Weights of a small transformer language model: width 192, 129M tokens.
Each number is 128 + 32 x the weight over its row's rms, rounded and kept within 0 to 255. Layers, rows and columns count from 0. Numbers have three digits each. The size before them is the row's rms in percent of the matrix's.

# layer 6 attention output (transposed), 192x192, rms 0.103, rows 11-28,75-92,138-156, columns 0-191
092:109113085118211134199113099167194127134129055107128141157171166091111128143146122195141146168144128108153142051108206171149184153169085141143152063116147165114112138077115117146129163114162139135204082146089172112139150106127175170195087164159085129159102103121128165104185091170072149125127110143114161127131083161136146168113109200127103107129109150127070155157143141137147121168142116116138131117180067133105138150101108085109140138156113163141078109119098122151140156121086091217140139073156132132129122127092122168151099129110157135181146166082108138118155131090136060101
093:071097136135151106165101113112146201126157124153080117201119157201104055141067166090122096128203160159158144157184145088173120122147108136095112132088117093111169141155149101116112132120122073143124142173136127078136137141089146141168129169096173140120107097107160118110119129109128114086066109167114131150155113062162054180110122145110134108178093143116134155171114113167212189145122076156165144150102138100103076192083130095075079154125110131175095084132059143092104095131160133118119132124114069130115127145169136135125160106177170124129072134138132175144088074101169125123
092:085128114086181113106135155065124134148111076136122123159092086143177156111145192073074142121095145115169161205134156096144179087093197103100097175127161077132102135114107097137141145143141110132177093137098218107095121157142135214148123149116117100118129122133121106161098147097107133139143123133102157086155143176120120104121147157077119113152077074116148096148149171129149045047186101100077094160124116119124117157113139115150151142143146124090179127133196079181100090115139102119127174118160114125107174081127149123116064161160200084107063163108162141148120156112103104142
101:113200119141177125113180142041154139111106081111101148153102148095170115128149158105101115096098135162159106145109132155067080117082165124126083151090152085064099149181138116116165074084092144131110153116100150125134161110085168119114123103089132119131156144139127088136059136130161159178111077115089150063157103130139124126103065153138134143151142105123184119117150058097088181130118177095149143147091163162155094144143124123155084150058098079152160154111185119188068131157118127132111142151128153082142122173106126127145056087164116114125100187098132129216162128205107106125
098:107093120123098082082137070139078112092078161105134140120136149145127132112103144150124114165072144121126104139108138090091106145134118153075126194142179201144124147171051160114091165133128109172119115118201068126101153218119158118120109091152134132101185116132182187152120153141177141106138121103089113160156133088100134113137175107132180125103052091123169143120098174153121151058125195185072105093096150086139116119110115115149118098084122206159106111096136074141147140119083138132157146095108158160122087136148111149121197172157121174128090188107165101132204112118144117131
089:098145106151129112120161081141086062095109121149094113142169151135100084066122154140172142161166103088093143103169099124134126128141121179134178094128181100108156110091086118172124116148149117171133099170141113139133113155142097097117162116088092121111112145058110123076118147087185075188133186069118129096097110139094110105126099056060128181098115110125108179106052156132153193146161119102092077113080166177102077107147129111127185165071087135127138142159140145135122118073106155209156130134116174184125142111145110140086169087145176154110157122094092157175122115096058119121
106:105123155188124128114153161105118115115151167125086109139172193147105144087069145161190126162094153151129101133137141133151107123092133103161130157158099154073161132148044154156146111082161140088022199139152160112140142080115143129102177073153100161145157163141083130121189170150117152099146062111138093144134135146182132142158137139199134111151087141142205116132126118124136126159095129120108144142083144146151131114144106136117074088031122089120087118067150142144121111150164086129113090154113087134062152123124099145128111105142090141183190126175069175140152048108107106124
102:128109117203143112133116079144080065147175111115172155168133090134128176144166117099143140079117121115138094110119173176100044121160162126146191132107076119074154148165172129154136117183126138134119164098104130100167128094126077090109094126090173157100120180139187118152166090135113079158083123070154130145162184133127143103128144114145050127083156075163120101124159124063104162155108150166115121127077089154078143201111137120194130103122130136048147127138108078147088148093136100064147161122096135117129070114122115107112084088129110122142197098157098122170117127109196123112
102:179170089148087099137100157103107113110135161136144118132134107151146098143153131161079113140126095168150151185085156095139168205129112050094145097139144102096113109116155146106140141181131097119142186124092126156154085229146120160152125137132169079128140103154162173111129167135136152101166101163098125153135110138131115132119106128081112200160060121127088110117166139125069078062121155143143160130197026107110138122089171139195150129151120148105151167207137119134130118122094157130112164074182143111103196112134112159102177115175142127129067169147183144120169174176126138128
104:107139115125196110096075139110151111121120139131116117093196171113122127119176149147168167127152126106165103122079104095122118146087151077104080128100162079104148150123106116108125117154171110191192186128157084152127115178071162184152161089144106108165123173111169118146105142075180049145143131110097109098130119146138143151168091116116101170125120126114132098121122071080113152110092086156117185113170149082175103106182170153087101081175097118121051131164132125130114098120104128115073115192151133165117175176075180140045097106169117128176144155168168184163115093130158135135
097:155134137153109179177108121159117096128088136129157168157149162143158101151117165085140135126139105101166141140137092145158126178119183143094133119137143083117140138098147195166098122140133157176109148150128116133118105093154139172158101111125155104176126105122134188134124064177122120176081152076101160119117128180131109133135157118097120133119118139121157142141108123089098148102045075111134107176132047203137113084099171162131143101123135096057006149136103101117164125162050109182176095131142080151111146142051026129141121143114117186178113134163152121146098178172127135119
099:131114077121140126076148136147115120094062158157174150091135111094152114108093171194162087145152171182087159092103123149091122154168162095113163161174127152197076142146137154181100104131109131163126129092107135140126128141107124150146197110162146115134134128072141087107134189130125152077078138157163077106122143117079057117140128074164160067128052127158189092188079163169119103127136131139085148179163155168130135156059109118098089170081123141105119144139131191135150100128102090179135144150156170073145133111153087127138168105154092104140048096143091144119086112096104122168
097:093062128081159137170087084158140147148091162075081110099127165138107103124106092103112127119110119172146108123096094100131158190117114111091094087133143111132172078133113179122103140125163163125075155175148122130093131131125145144148071099102149125116098124049096134179143059155116065133120132119132131092121127109078155093152092106139066123166130139112086196134138117134144144091122130184069092124176082162134138230117032188094109095133152092126103130155115044135113114147155112196089161134171138167149125160125064191127098164132116096134120157127151116180107090112150135133
098:116117116075070146165111134136108086125120164140172128150116134100117123174143088195083139125147058095169131137093121188171117151192182163200139132077129130136100157101138125099096124119122109154150161203162130143170127072123166125154113111144145110130161121140054150155123118167137082166117119108125115147161083112156056100076124106158117166176163127203048133118095163141114198136101092095188059119102106161145094137157186105150151136081140112129094158182175093081140151149140138127134125116114117064139143122120095149098136126121155170194096158072111130193101117115127151091
099:112092134112118150116186149130174185114118135115113096083199153126144158084062105133164159076143183095148114133133154084156088135153128105143100140124115079178154156134086162118159107136209106171189114138090156066126074162106176110168087142139119171180138149144130126119111087119080104122142206129130111171096142129116152121138132153135112116079161115142131128119117095117132207155143152159120112139128164112140096165124125137138154089197190145118155144110121119130055120124146097150056146049158107105114063099120107161071187125067098156169181083127126147068146113126111088184
100:087111109165117182149126126164136108137136132098116143122135121137118162085092150098183137131145137172127114199199117107100061143206164100136098132112127183118112135165179188068139121082111127106112094166107129163165103105095156054173097125064186134130126112125110141099145115102114138125171078090137132177096057139114106123197081124145201075120132147182136183124103127137133075177156151151095119117136132115096069146165087169110085137119131173183140160107190167155154084141135145139113146095144152154134174108159127162064107192109164163151162115092112148143106167102119128186
092:147148143148120117127143153133077120112158105216121100125132086192152181174143039114135099087149103124103089180122126102095096182118128140157100193124132116070091131094110120179159098124109137100203128122111124173107177136182034098111168128149097162153194183112112166132147116171131148156157204186123156191114115154114080184164130149190129113149147082099098123142127088105114144102130083114168111170143124114142113154086140162170084135143123166179104119169091142115133168123087110153124150128103104083130119174107113126140071061120158068117122123149166173155108113117141141145
101:155136126089155142118160186096155202139201100147143113134152143057107171164133112145168135152172073141159144127114078087110131142087119166148166123132150112164110091120093118103130155072174141102120163126132139066090176132108189145146098146153116135090146123118147119129151159136072136097081092144106208127112149114124142144141171160150137128146191117060087144078186151177155091107139116116121135130127180093168115075127149134109099184110121127144142189087199111139108171084140075160132124163020152110108098134065085146133124139091126123178198142098072133124129105148080132116
102:136079087122075139139208162100087131090089181146147093037137098079086115060149139160165149138112145167095137185113072078125128169165140116216098159125070145126093099168121134118148178161105105155131076116171096118103115177122107142056166158072163141117153133171145100175115186092161117115077105170151154158091107082126085090090144110124147132134150109155165145158116087125130164086165112145138143082081113106158135114102098143131186098147112079131173137155119059116124121107133125098100180119116165124146146110051133155106158122138186126115095128142155157102103103111151171136
105:150193125161116089156094133132147106152177154138185149095097147110118129124175130108148116205161113142129045135133186159097200126105123120138146150102127147148172092119156206103180088142126170087165140093110126123148107161173100103150157155163158101174145124130121145127190168133136195130119102113186094145130132130106177132139138095147174129105187106071087156115149169111085144145118109135093073104180100064122159055161088172107139166132137168133157130123111184148157164127078097138145135090142150135137186204097142105122144121107148133145223086125096108166076134148115077137
111:181148086162138133180106106081162128147165188126132186089162139161169150164111142153165125129129134082152102122145146166170137108178143153168127139121167123094152110141154149047131159117127146123099098070209110166140123134158114117148150114130123174092160152121134151157149095163100152114109124097151114177137182078114067100135169141073118096090157111099123132119067192116175127097082168164195108157093204132127189132133105144092121073115077119091164161174098144095102113151180131214116104063174126137130149138145170109092147139142174164126203088153126106154085116131121100143
096:156109146131119129106075192175127121152154129102144116106137126053124197109123104106132131127141160148059103117135129108133179120150162116123118124158185127196115114084162081089170120138170088068148052094128148134111126177103104088115142128091104123098132099143148174143101109168158117094161146150156137115142089162134206149130102094081123095085125115183120145100120116203102111177152199132101134129133133117150169044166144177153182104118117117103122093060117134085196098163135155107153119089068153101152126122098141151181203097156150102093167116168088085075082129122150110134
097:117143103195096184150114091096090056147147090138123141117101113089181140130130083197118122148180140090158154152132133115169106068132150172108166101088140161087101146136098196094145120151101168105118182110077158137106066126123054144130095105114135117155184178191130131162146124056122175158135169157141156128104201138130078097135183155134121132146129183170097150092136154060098134131169124121135170121144132101178176159133149099105113154163132086095131115164140105159060104134147125122120141135145094112128149109084161143131152163154111104089047134156151177195143129185169157111
109:092119131102123144142099132146132136104156135106184107063099152131094142114126083085098146100110143095129064108099085212134148112120139130117114154080076184115114128100157108104167174135097113110088109062160059152152150148103162126175097159153153149134156125136137130179095151157144125122122131094115080172089206187144094122130120170085122086057091119188126092145212097142078112146109136102113130112132154087151165136185123167134157115149121106145139085172068097114103116135100181118080159105133102118109150176143133183100074185054135107127154164129068143091108162170182098097
103:161146123096143151137130159137120093112142047139094107077120104115156143127153128106167102067143098165130119159155179123050077172138150132119162137113162110129141143158091192129055102142147142189104118127105135089102118164145182146128129096112107120134129077179155146143093096083112117152153166114127184123091127147128157148132133059094123063138122089136109053143108148165089176119132050149186159054163109154081109123161136105151116159177112165209159096136113093124086180153071144139166107120155157101099082112067127122120159077174159155145123163115168104078060141144150121122
099:206188125118086142113122187088165140136111170104092139085130161103138090131070138169154157144142132124103121147116130116139142176120064159079131178138113128125156076115115100126112087136111141152139048197131148171098092112150144099157148085139150149099140130111097174114145153148109165137115098192157149206107135135098165136103146127191164174122121124055156106125093142152124136115145149090146117082120130135110150059154151135127170137184173102190131092177206195076183111076133101176167175131118128188137142161101126119135064145145170061114108101093150122154100124112129127183
098:122113168103168152138131164126153176072140128088134125136096132143127104120092107146122098107117108120138139117169140186159149096157133171129089071134139104110145157130133152194105130118156152119149088159192093160140128045134116181132102181124108087145123150118204194188119131108101091244075170100106135142171121102151102076096186115167151090179113096133153188119117091166099104158110123116102121102124162158161192108164081087120078119074132117175141134123150107124095196116168185134175115128149133098151157114098173075177148139156151117094064136150137103114164142080158154140
111:099092140106092126170162106108086084129105130140120118108111066149177094145135103156052095086100132120106137146120176103165161172149123111114113114101085201062133126169146119114137117058102078139117108115090127167128113075135158094137135107181161124200161086111145126129147061201107162150105205165130126095178166167109091099138149103087114080179120179133158100136127156133168128104110129119105106138112086176133085180125111107169087135109142115181104148107134172174125153132188062133153164080136179124090152106170124112131092143144081159169059127117141101190197128112134130130
094:137083117136122110076146095102149116144128117116146110148111087159084171110087172205141183113117152156093094095200062096172097091143123128176133190155079167116119141081085131057121154137131125106166139107091101137136159127124107111138139132097103174080078133144082129154131110096170186124138058187125084080150055136124143063121020107133180130140192147148138140174146126147104142166158172149128151166150119179105129128132144147134142127139147132127169089110106158113154119124144108153115124121043146120049106098147134113146126188094122124060139159109105176114113178159155124115
102:136168204155134112134157167109168152133143113090150121155154123149072180110116111110150161075128130142086131103066146117106168174105088166126110125155134142113090069160081117082133110100099089145108125103132168152118151186179111138160080160113081172161082090159149113127118147180188126159157088074133148116101163080206095168135088176121093124179115130104089137145158066113122121080157126148158099134117133156098045093157152089129145138095136083108127047070177084080147173135101101076080105141125118152136057142107101111127130117144081172097119078124100113168134170161117127118
108:109146152169151121142153148161095102104127113132138147097060119111120111153122165196139150144080187197127144086109118077055108161133138092193148176138150148149132108091085097108155117157112126164138128115130083140123161141164155144088132115107086093168095145148101140134145176169207126113174092168121128132172140102181120135153124175133176142122131133178138128135150155057187119134077079101138144131144178143152141068096190127080111159133163144216104154078089098120152092142061129131148177158088104124142102122176132107135100165155166097152146138060201135154132160054142097104
103:088135061127114131214182095117173109147114147178130080079156146106089131124099141173135103104074146081146120140124146063169050037132094094136158082161117180098123144140104101067154123101129139153100117081111141158134103126116125132124102143118132123159084164140115094098128107142078084134130112126111108195116176105117033194128116113087146176066062095047164112150176170076133143156137110135111155149140109108101126170104116084113116082136104111105121138093119095092150124080139158123139159134133141118159150106136163148126169164124134095119071083110104125174053131103175107127
106:139168085130149163150078147131145090152155148127139167103077078126103068119160096131111116126086189113122094166206104145153150063115091138197144106173123149117133137105126159076133112169114154119126147130157132104118112066111099128099154165120140138090130144108121130109124123120147154125117057148156132133114138116143090122140089106185157072113131117149135159092068118107131036073152161142088135109132169143144107160116075125172147095180099158167126171126198097161169147139140145175140064175171169178180192107156127133104097080159125124094238154101098068130122108104083108098
112:173125093087159102096136095093112135094134099105137060133121182109152112139088152116110169132113108135126158091084063179157126104034150089117113136107112100132130103111150126184163107127106097125130146133193113105123172096160179163135119192090085177085143125104105172132112159161169069142081161155115089090199134131130146122169086110162128176135100144115155138155098118103098154151132078091160137130084113068153099097137119119071107132140074139122124120136033113101148105144085094095144122174084143158053077146102115142167164125157072139172075153069175106069125094124119147118
104:134189075152100167099172151094111149136121076138147116152151081099130102118117195146171142161162128111098163153116139125153088144163062101087119132174163177134184117126139146162122154125121099135093073123108147107134083128127147149090104073143115122160111115137093137076116112151144084146079198126104100099111138066150092172141061105094150156082105137167094054143089182173157074106110120159100136128113104078111156107149152145128173092080194152086191076102164086134141125159174089119087148166133142184126130159075192092116097115140094175164077094133122176083112123135143144091
102:114143184099139174150106156118153126138034093131188131134125124168112119113161164091068090179087108156085140111120109182073106107097079164154114093106105137081156160115136142097114089183106161117148150062171087146113146130165135140128097157121191117155129188107123133155133096127166089186104126138126134109189103086141085110101156126164137155151040186141145117145090101130163184137101125114124094158148139123127130167111136105098103152057181209169073098138130094106110153142073192129191155127123113202123144114115144075129112077150112141108109122107172126127189168130151139110
097:125131099131160173124116136144151114146215154110148118116111127146114118146116133153167147164135109189148147112135136103127177082170097102121163160080069173143123072069145149187162178165090106165191095145109162118129112080089114098172138229122128119144160141141120134115163153126136142140153147108126151162104206136188159135146064144094130126100181116137106119125108131097145128108123066151170131186161128074114107078084157120102136131154161149115132133113098126120134146113164114137089170123107103188163116090158109121069087050085148167169062073170093115150093083161132039148
109:138087172148105139145129141165126099152160172117189174153105128152161166136056108148091068128115155131155121189172103088124072087105150128129118112122097137135199161074121108142166149164107139117065198144120105136128096138083159115134176106145150134125138116139057123165129088134115097140171073138141085181148170087176134129107128073119143121127143088186137139094098118106160095149091099105059142117160131140123091185190184123173147168182141108066146133126122111128149131062161096113116149153164055141195146161132099050061147164161129165109144175139133113139108158146136145090
096:173115140130169115062217117150169097138133140163107060118168114060084171149128171145102105144114098116112112168129073109086133119096157101192142082102164114108114102139111128087156159106150151174156141157189165156108169105112140102057104098091111142124166142126128122167121129121059093104123121237108087125096075136191028166126120159130108112098125159155105142092103143094123086111130121142172136133131126119123107115133141179134158095084082083135136162102138108160116132119108134127071096126137153168134112060094103147140108158085088067136215100097132152112166147123116141167
099:141119179143088108122157108172103154105098176185136100145065133104113096176126083120110067115066136149091111062139123115087125194127085156111153104143100129127149120122104122143141100124126165142131165155086109099133120118120115100138125103159151112105129075114111133074132125189152139107141065121135079095119063153100197184112044088188121143170122136145166191125129099110116148175141136112119155141142078147120126139186108100099120193152165104188104126112127166071189107194158135054162142202096118087099114118167060125101091125062093133130181132123082138138158109112118133124
100:144130110090110124136076108123113118082108154121143107164077076171132090126065122200137049107130121120150146089121144071151103149155133124111124076160120174133188099107144124163153119103141167135069158146112110127173134130190056148128104084100137126114096116077165095067159141052104158124114202153212119193079088099094093125127114085105092105140162151108114141134143178101197155168075123120139127094126124108148152165119123126090141130177145156161125194188136216118090110082195108143136120103122104154144129096100107157081171140078137140145145141165145119136103141119102163140
100:163120115091101155126173189050077121108088104098155168111122133147073065098158122091155155142116107158096132096151127180186148124133095124198105141150166118092152115040156136167146082166111113171161114183167129101115127108115124111083123172048112160128172067168097137086108118081121119124096109131133167090129086073133149129142098128144142172088107093150199094174109108145118129148070191075146082130099111140130111137096125166162145112124120132098143121124124155079158182134118114187116120125114105111167206119107140148182156118139194089147139176143131116147068134074144084141
098:128147143133065100166162119171125123211080120104111082107123116169117141098126132106085127132084151189091172096158112091158090101144090128145108115091128109191146140125149168103161155138095185084145132153080103127141168180152158118152156118181126107087130155161059115129158176170091143136166102204122116188172136046076126178114144086205161160144151136135125125114102168119167148141140167140105139117135110142135145128081172168194078130150108095113073100117102171097130151128157121104102113110209073097162189102104086112158169152106160127168101131086122120121163135102142124182
098:142112133115122126159144080128130137081091152138164184149127092075087123120161133116070161136099125127104120136071102096222150080153122077200067071164096128134097101060194107110126150154104155129176105086133123104140133150066111163123133126087095103122091114133113147120113152055181159088140141149108078121134102145095160085112133132109135162078160104136135169135163112127140088132195159049050122129128179076165134132132118124067190118168154148110100090105130160124179101092098149114095134100154103148155119127136078121135122156119088131086072075109134138134166189133127200139
098:084119111103201150109149097122141173114167105131092053146103185078117111074123144120121103153179076121145169150189127110093175134133126154159075132109151103155037119156102150108106143100159114093165149110099157116096167088077140127089141170128109103141136060127124088067076154119145151108201131142108103105094104183121117099101182198128134111153137131109119202131166102111145114129154095157143121135131141072170100114115142122139120153089160123117142145100064077148139067157115087148099115145106098106107214107138144139194108102104119134172161093143091082058188106155121138157
102:112132175129072121113061141161133087131133070178109209133099136083148146087157096127150076180168157082108092055133106138101118152084136172149105146096112133160153159150107164096138099121103082145174156116069160061105136161156139105159133122125089164148133142150118083115109074100119111072184139131109153101154140107144165116117130127161092090176100116128134118120107124151171178130212175122110138132131182117183148108135157115138096177080121125133086157055146023150125119153132090165129100158174166163155116155139158198141161130070120069141125120112113123076099093141152125169
104:143196160137145153175152157132100168140191116157090075150116119135155079130132120116134134182137142137164140115170127153121157132154134178195144124147154145145101129096111155162132088099180140060108128093111175079159135133113131100106129163119119157100107103135081173103090140136143129097116078094152163163059109108147126171121092161138131128098127117142119185125135125139111209137175141180160103117131133133092148093078127111136175157102198132110164118088130094110110150075120195196150145105077136070154103097133066171201168121066152087055193169093155180094152141089123112084
103:121124120137143116059136144128138166111137109160052087096138096083117098094156132119125126150137133141167139112146140144176121125087044115132139118073154173159125103131151150117176127149127101089103107161142164136133148128156130140138076167123155119087137089123158128063114162132057124075138120163142074167127149134135181119173184182162090076139133134071093112069128160122174105113164141124132135126138112068104076102133130146158122111105111135143180184172176124134089185118150100094124123089136149119130129143181163154175074068131115060094228042066067126166173098130119125156
093:093149101094119136125123116114102161150166118141048108072103154164180111076126065152162105120099100084101090169155132078156130082156117158137111138079099110122115118143075108121168197179138137120121131145148155143116176051132248100197070184080159112167123107162121126144119095127117154095153115144104095106126120161179214194133116147139156118079181181134075115083168127109149136140160066114138152121120142116158092182119188070115158136165139114122115162082138096122134099101127112127140126096083101111170106152152123115044118113096144123098098104131139136109155136148111120152
094:098118121122115178103158153087057126169168154160123131127145112152121205093117103139201142111162149110130194080116149172123092070100162136129181136114061104136156121113153106125069173146088126125108139127081175151139154081094155131143116121145126123134191173171163102132150076107091171113119117125152109104136073151132111146092104154092139110081074133151132101142099110116100128122194137104168108119089087087019174122137115173144122136125096122057143083176131153142108146096170112122115081126095157136116152108130085050086177103145105113130175066110073129064145101098120091096
100:138124171153123116135148148116110130110171116137154149109160140104112140147191113149163105193121114168116135127100130125086184106119135127121101112164104126152094067102126117147097069096093111138089108108057084082108161194100139161146148125142156126180136119139191136104090205183139119094141080157097116066094070142076182104143134122143101054162169232103147101118119099113099145124115144131106150106152155138130123111147122124110128168138168129140116138068181159109152133179163176171093166158130090101080138143099061104153124086102117165105172183145181156123192136152214131093
108:111115085133171058164101094095104092149153063158084153193183167182111150131144146108159128129098090192156132089112128101086088128096167123119104110141127087128127129118182094175121179132113088072144102137177104146124101133094125129079106129121172127130103114120213098203141097110162118107146166116151142115137143150132108083163095133120098136107152125139109138098179137126127151148143151100165148153145092178113153096094114131056127181075102054073114073107141171154106100148126140107154190171157148080084088150092144123076062151110178170092152168133155118177093110089173159100
094:108122161125075152097095149134119152116139164111141174120083130151155135112180100185163125143157140094155043131139201111102125172135155147127176123181116136140118138068060042124121131098201174111132110091124111144130099163127099128103174113161152086155044121162120146172133103150119115074135170136167149155096160089154133153101164153120082068131143088080118122119217156104111117131154167101144140139150152159132207146096128178121152102133119065099145126169119183154120184152128164143124117150108073090145134198145112125070112084138116160120123113191103135138154137182079167133
107:109102154098125118124095079102147135157113160098136143136095136146166193126120163116071156119142129093211120103118117117195161143159082126101171084119048165182104116107113124063097115174131135116117120156044117154131099109077186151130139163125167081139154075158106122061137170118107210142137060143132209161137138156146150102070131125070083201151128143147146168165106104108121130166134172150130079046137093127135134106121129150104155103163137084106150153099138142130107124127143143095156139051096159096146129115102141140121140155109157119112155089081158166178161173120141135182
099:112127119142096083144104108147129080117173127076084148099165111110133153127108082121144110043109101108156133104152179155163151136180162118092134114130143119112108159115125122161080120094134105189045124066121116125185107188140116087168187096161092151090104086138161135117072140177116132131184136081102084129089173171146113095092094176088130138163195114117160163118122138111133103104141176149119126055103145126117120127149181130109185074192179057138121112116153134105138099139186055103145094115112185124147171134155130104156143110134124134073100094156144152130168131076199082119
# layer 6 attention value, 64x192, rms 0.109, rows 11-28, columns 0-191
106:087101089052157122064146125154129160091153160136093171134125128155129110104100088058106156121098129140131138097124082099135105125044106080114123179089150130183073098184122127125118100100068134147176141147080106149123108107164094170167156146172126105153178137106136130151145174140119135111120207109163102117086171157133116102072179109160176196129090167102097124147136137151141142127091159131134094142085158094074146123099109079122124095096138148157116156103132116128180115140074205152081100094107130138145116153087049144150135163099203078088137180133125119134113192066130147127
095:172065106104118134150117153125155139143144099093108178133160148143175084142143146105121206101092068057152105082149140109153095096164155090109131126166144086141114144126107176118121092122161158111119133107131145151127170111149125120119099111187188187124107090095083160080099139141175120124149116071185111125152195114092143087120160093139123122139205104130115100186214144125029141133131136148191170119099152169159149142186088091093083124126090067101172125139118132128095137156150124172099110185118106145134103117123117113112130140176180129126121155058174150121108184148144153062
101:163143178172069096148152118142132144164076142163170190129180141177069156064071107100102175112123135135151151167154117128172103064099151115094136077168076180098153075132132126099143138106167107132124195131106166171096095097105147155147126142181093145183085108134151092093181135097168118157156148117121139068176119128142134131120189092111122131098170174119090096121137121163087122107063110145138149140064176116155109111100153122112154095161105125037170160086130115113119115179158093143091124092106141116194153129209112135126120100132074095164131159111181108114136137156113130102
102:159099149117132136186145112136172099119147135117147112204130148190109110091067088103161126093163088100117123145180151130145170153120142085092116125103102131174090110140134120193104105125154154141149173152137121139152128161041167152124104138124163114120154061110107112101073089154139159115135148096094108105124160121119153119124176138209078155167098207183155135128089125179120102124126127121130081119129136095136079097135185144144173228151188169066128141126144126143185143097097152135152132172147087128095144128156095096058132129102091161148122160110175105094129047059155146153
095:112151140128156124099105130142167197090140130120148113135128151184177167128052179131076199027145124165173151142155114119119132147098152146160141158115145141153128076103176000064115101132151129127134099108124146157177134123146114133085131118109143088131088142115130156109115129119158102107111138104141120147134055166113113105123071126135127083195080092093134158075150109164147142136122093143164113147149141200137163110104149091124149120124129133180143174196082120145083161119139137101193089085156109119113105118133083098147102124124121199112129092161129088142174136147052109083
104:128139098075137123088129131143165181150141187117118096165176118204088165132158192128154123153151105139123122109117108147118154163144107116154163128141197114138115126169136100129155133108107112089101066156173200133125122111148150087083140132136114121111097136166124128155139095145164170117163121132069121102157112124125114120086131136139149104173171173145177101139217061171045073127106121148128110127059135081062117059129120115094114061149118139157160197092144121136182129150105180134136114152097142109106146158190128087118173136086109115154123097143173135165082160106061179062
102:137133115123167071160106137125115124128208171113216071124089136148108097174141130124078118076099136117105099153077157118041169166170157116121094111064119122162110165101124095136086106106077178118151136174090131118076119125106189080118120127076142123142249129105135052125176088138167104089151090126121161144098160137111129108173111095157180094087121138122137130075127170118156114142117194146170139112172120144099111105125111157136138180130121147115180126099124127123137134101134166171133122125141130096166174188154109068102165157132190195130123151124150175137151124128164102106
099:085130149130129137156142170135132184137106134146173178090181123134133111103126122150148121165144148092141100085126141143177164166104100116102101086139155092190103171161110137167088152068104119137132145135141133120124120132160178126141136145138120188110089158157115091155092163116129132103142130175140200129211100095184140079214142130104133123166055127147126133120139130130162123146165165152109135151220120112148109118120088122085112200144128109145106108106107146129070053077155133161103104140169160184167070099129120173109136097149124131124126142104149149182040231096179110082
103:085079103203129141123152130158136122093121112142106089147129150134066165110102129154104166112129122141108155155138119121135085146078130118115143168124140146124077162113136103072136093130134211135034093163192106149111120073153091153101162125140096137114147141162052088154159108105104105158089126194144132093093124129127124174107058141145129191089170139089123214082137087093127121124086098131073107175092087120145106095125146130094208148137055128074133128115142127092062111129137158101127134135054170130113117061087158120163062117145091162109120113120135157082128157095115134110
097:117143128163124168109094110133115101119168122119144125131122115155135186059109161118118114115127138143101153112136163124096155136117097125159116137157097103137082093057140120103123167122126096158115051148129136118140164188099125182109113128076154153147132162157098129152142078130100096149124127152141152082137154158168124037077189152140141123099147070140159111128139132122139213180074102183145089044142160148241118111139100211083151122137087108112155173179128131148136104069113124082159067117106055112126134109128167125182074128124084117092122148143155069127084128163126093157
099:088112139126142078137102112103065141108144165106125106137094102166124170107114076146175107093114136119072099083164165100144085190074163174126165156131103108138134159135154133186126149109167182078175151077143143086161127159105109127104106138169166179152092161179056133116121193175109076079165154140085168133102131176115135163101096087138168069131108117128121123186139159151095094165132135125108116107133115163178121136148148101117114073133167131159120060037116115170135127145100086182087150182155123162074172112100133154113084085157143156156145119182171086140125139088143091135
097:118107161131091084166129136096098122109134169126162116123087131117092119140123060061112108128135154105174118082108159125117105138145121116121087124107140191159112117142176144076123124083172089105118140115152146101053114162137106104107138146145175150084085111102230173111150086079141090168129179151122119161128117136072108142175114143177148166096145165147146169148138058086148118127099201134109148100139138167146131119147067112173103153129140137146138173131145134168130091000114137098122121148161146107090132128160131084184047148114140160145128211105148124166111160122146134155
093:088113117102196163134133156117123120118113139106161170088154123132188170160164121118130111125111097093184050131187107059121131124150169169115132150137094097095112177093100180135154189081166063139144087124119099098175105166164126133201182123170162174113143089129126138136132169154120129183173116140108168140139142209077127136130150163171154115160154154095161145116145090155080116120101122130138117124073140179167146149157090117161094118123110185144082133130114087120162160068070102155108140114119134076209112113122115222125112131151107132114147169172117163136084141146065111154
102:061153110121179077109135073078169159126091164121092124118202140126149160159121171117125165160133139116089136163164117169125148105102118127100086153158070153120122107131125142185171141127098158112157148173140149136153106082193123108072117136115079167138108078138123119126091122124140127132152139102215131138109132135098097041131109166030165142126142155155120094187139144198143160164122111153108171129086155094103133080094117151201100169103151117191138134140114117131113140060126103068096090142078143157113129173172154192156096140129081155153128117115107062139134171126117084175
104:094181148131100122116120153166067180134084183119127139112117112120130142146122122167137137130173110043122077203149082142120144102171151088149122165153143127040115087145177160137106104137100127123124088134063144150088121099110063125204149126184180136143146109159108099098108130182126150123146151060200052159140129119159138117184129169142160130194111143091068098145154133110177154083131193150133096094132098150176114118154098108124125154128119066183149097103154143133116146131138093138168124089069138074148152172115108081119134099121092076160118101114161090131157123133140116190
097:126070180194175152098110133078088082125096129133118118073127119071066130168129075172132183058106145148116120127122140118202138152124106133115129119109126117100125106189103125091132084122117141109158090142165096095170125128111082185153146111185096139092125123094172137093102091149098188112131139094130172155163112098164132128118189111135144186116128138175160138064160147175102125106076116149116155110145041084076107179118154110139102117089142145179080076111151137140167188104120118124192112123132152088162084140164125078196131129112190123108121075186111161141151105120100150131
096:077168123083140113143091145181134122150099161122117124139128146142096100141076091077118097158124174145114142083054115162126168119087127073143156075114145137132180094093166137111120186128197154136151090151140112080037095073109132126117081135146139122143085052115121109138083101111130132093079082116130081128163235154100124106079149101125127144075073124157120184160110119139086104157199153120103151108149196134179123107122143150121125187086099110136099143151099134100146170154093162150179114116173132168152094104130078163132181121153095140142143149178107111126158148090085144087
099:116101115146151096139094102129098159061112198110153146125099096162131107143124153151133127100113138139133122161126103137129123139192101102132179162127106101128206061093109132100124162094136109115125119104143072190113098099142048150116125085065076110120142109113113155144125167080125142167138135150214173128088209114088122144133148120114127139104063076088131149053096143120150131133127100052084174144146098088138103178176099166105121150125138121120083176167172122136193100134104135186117110132130161158068085193137189089108176157133117158155126157152154089120098113167096112181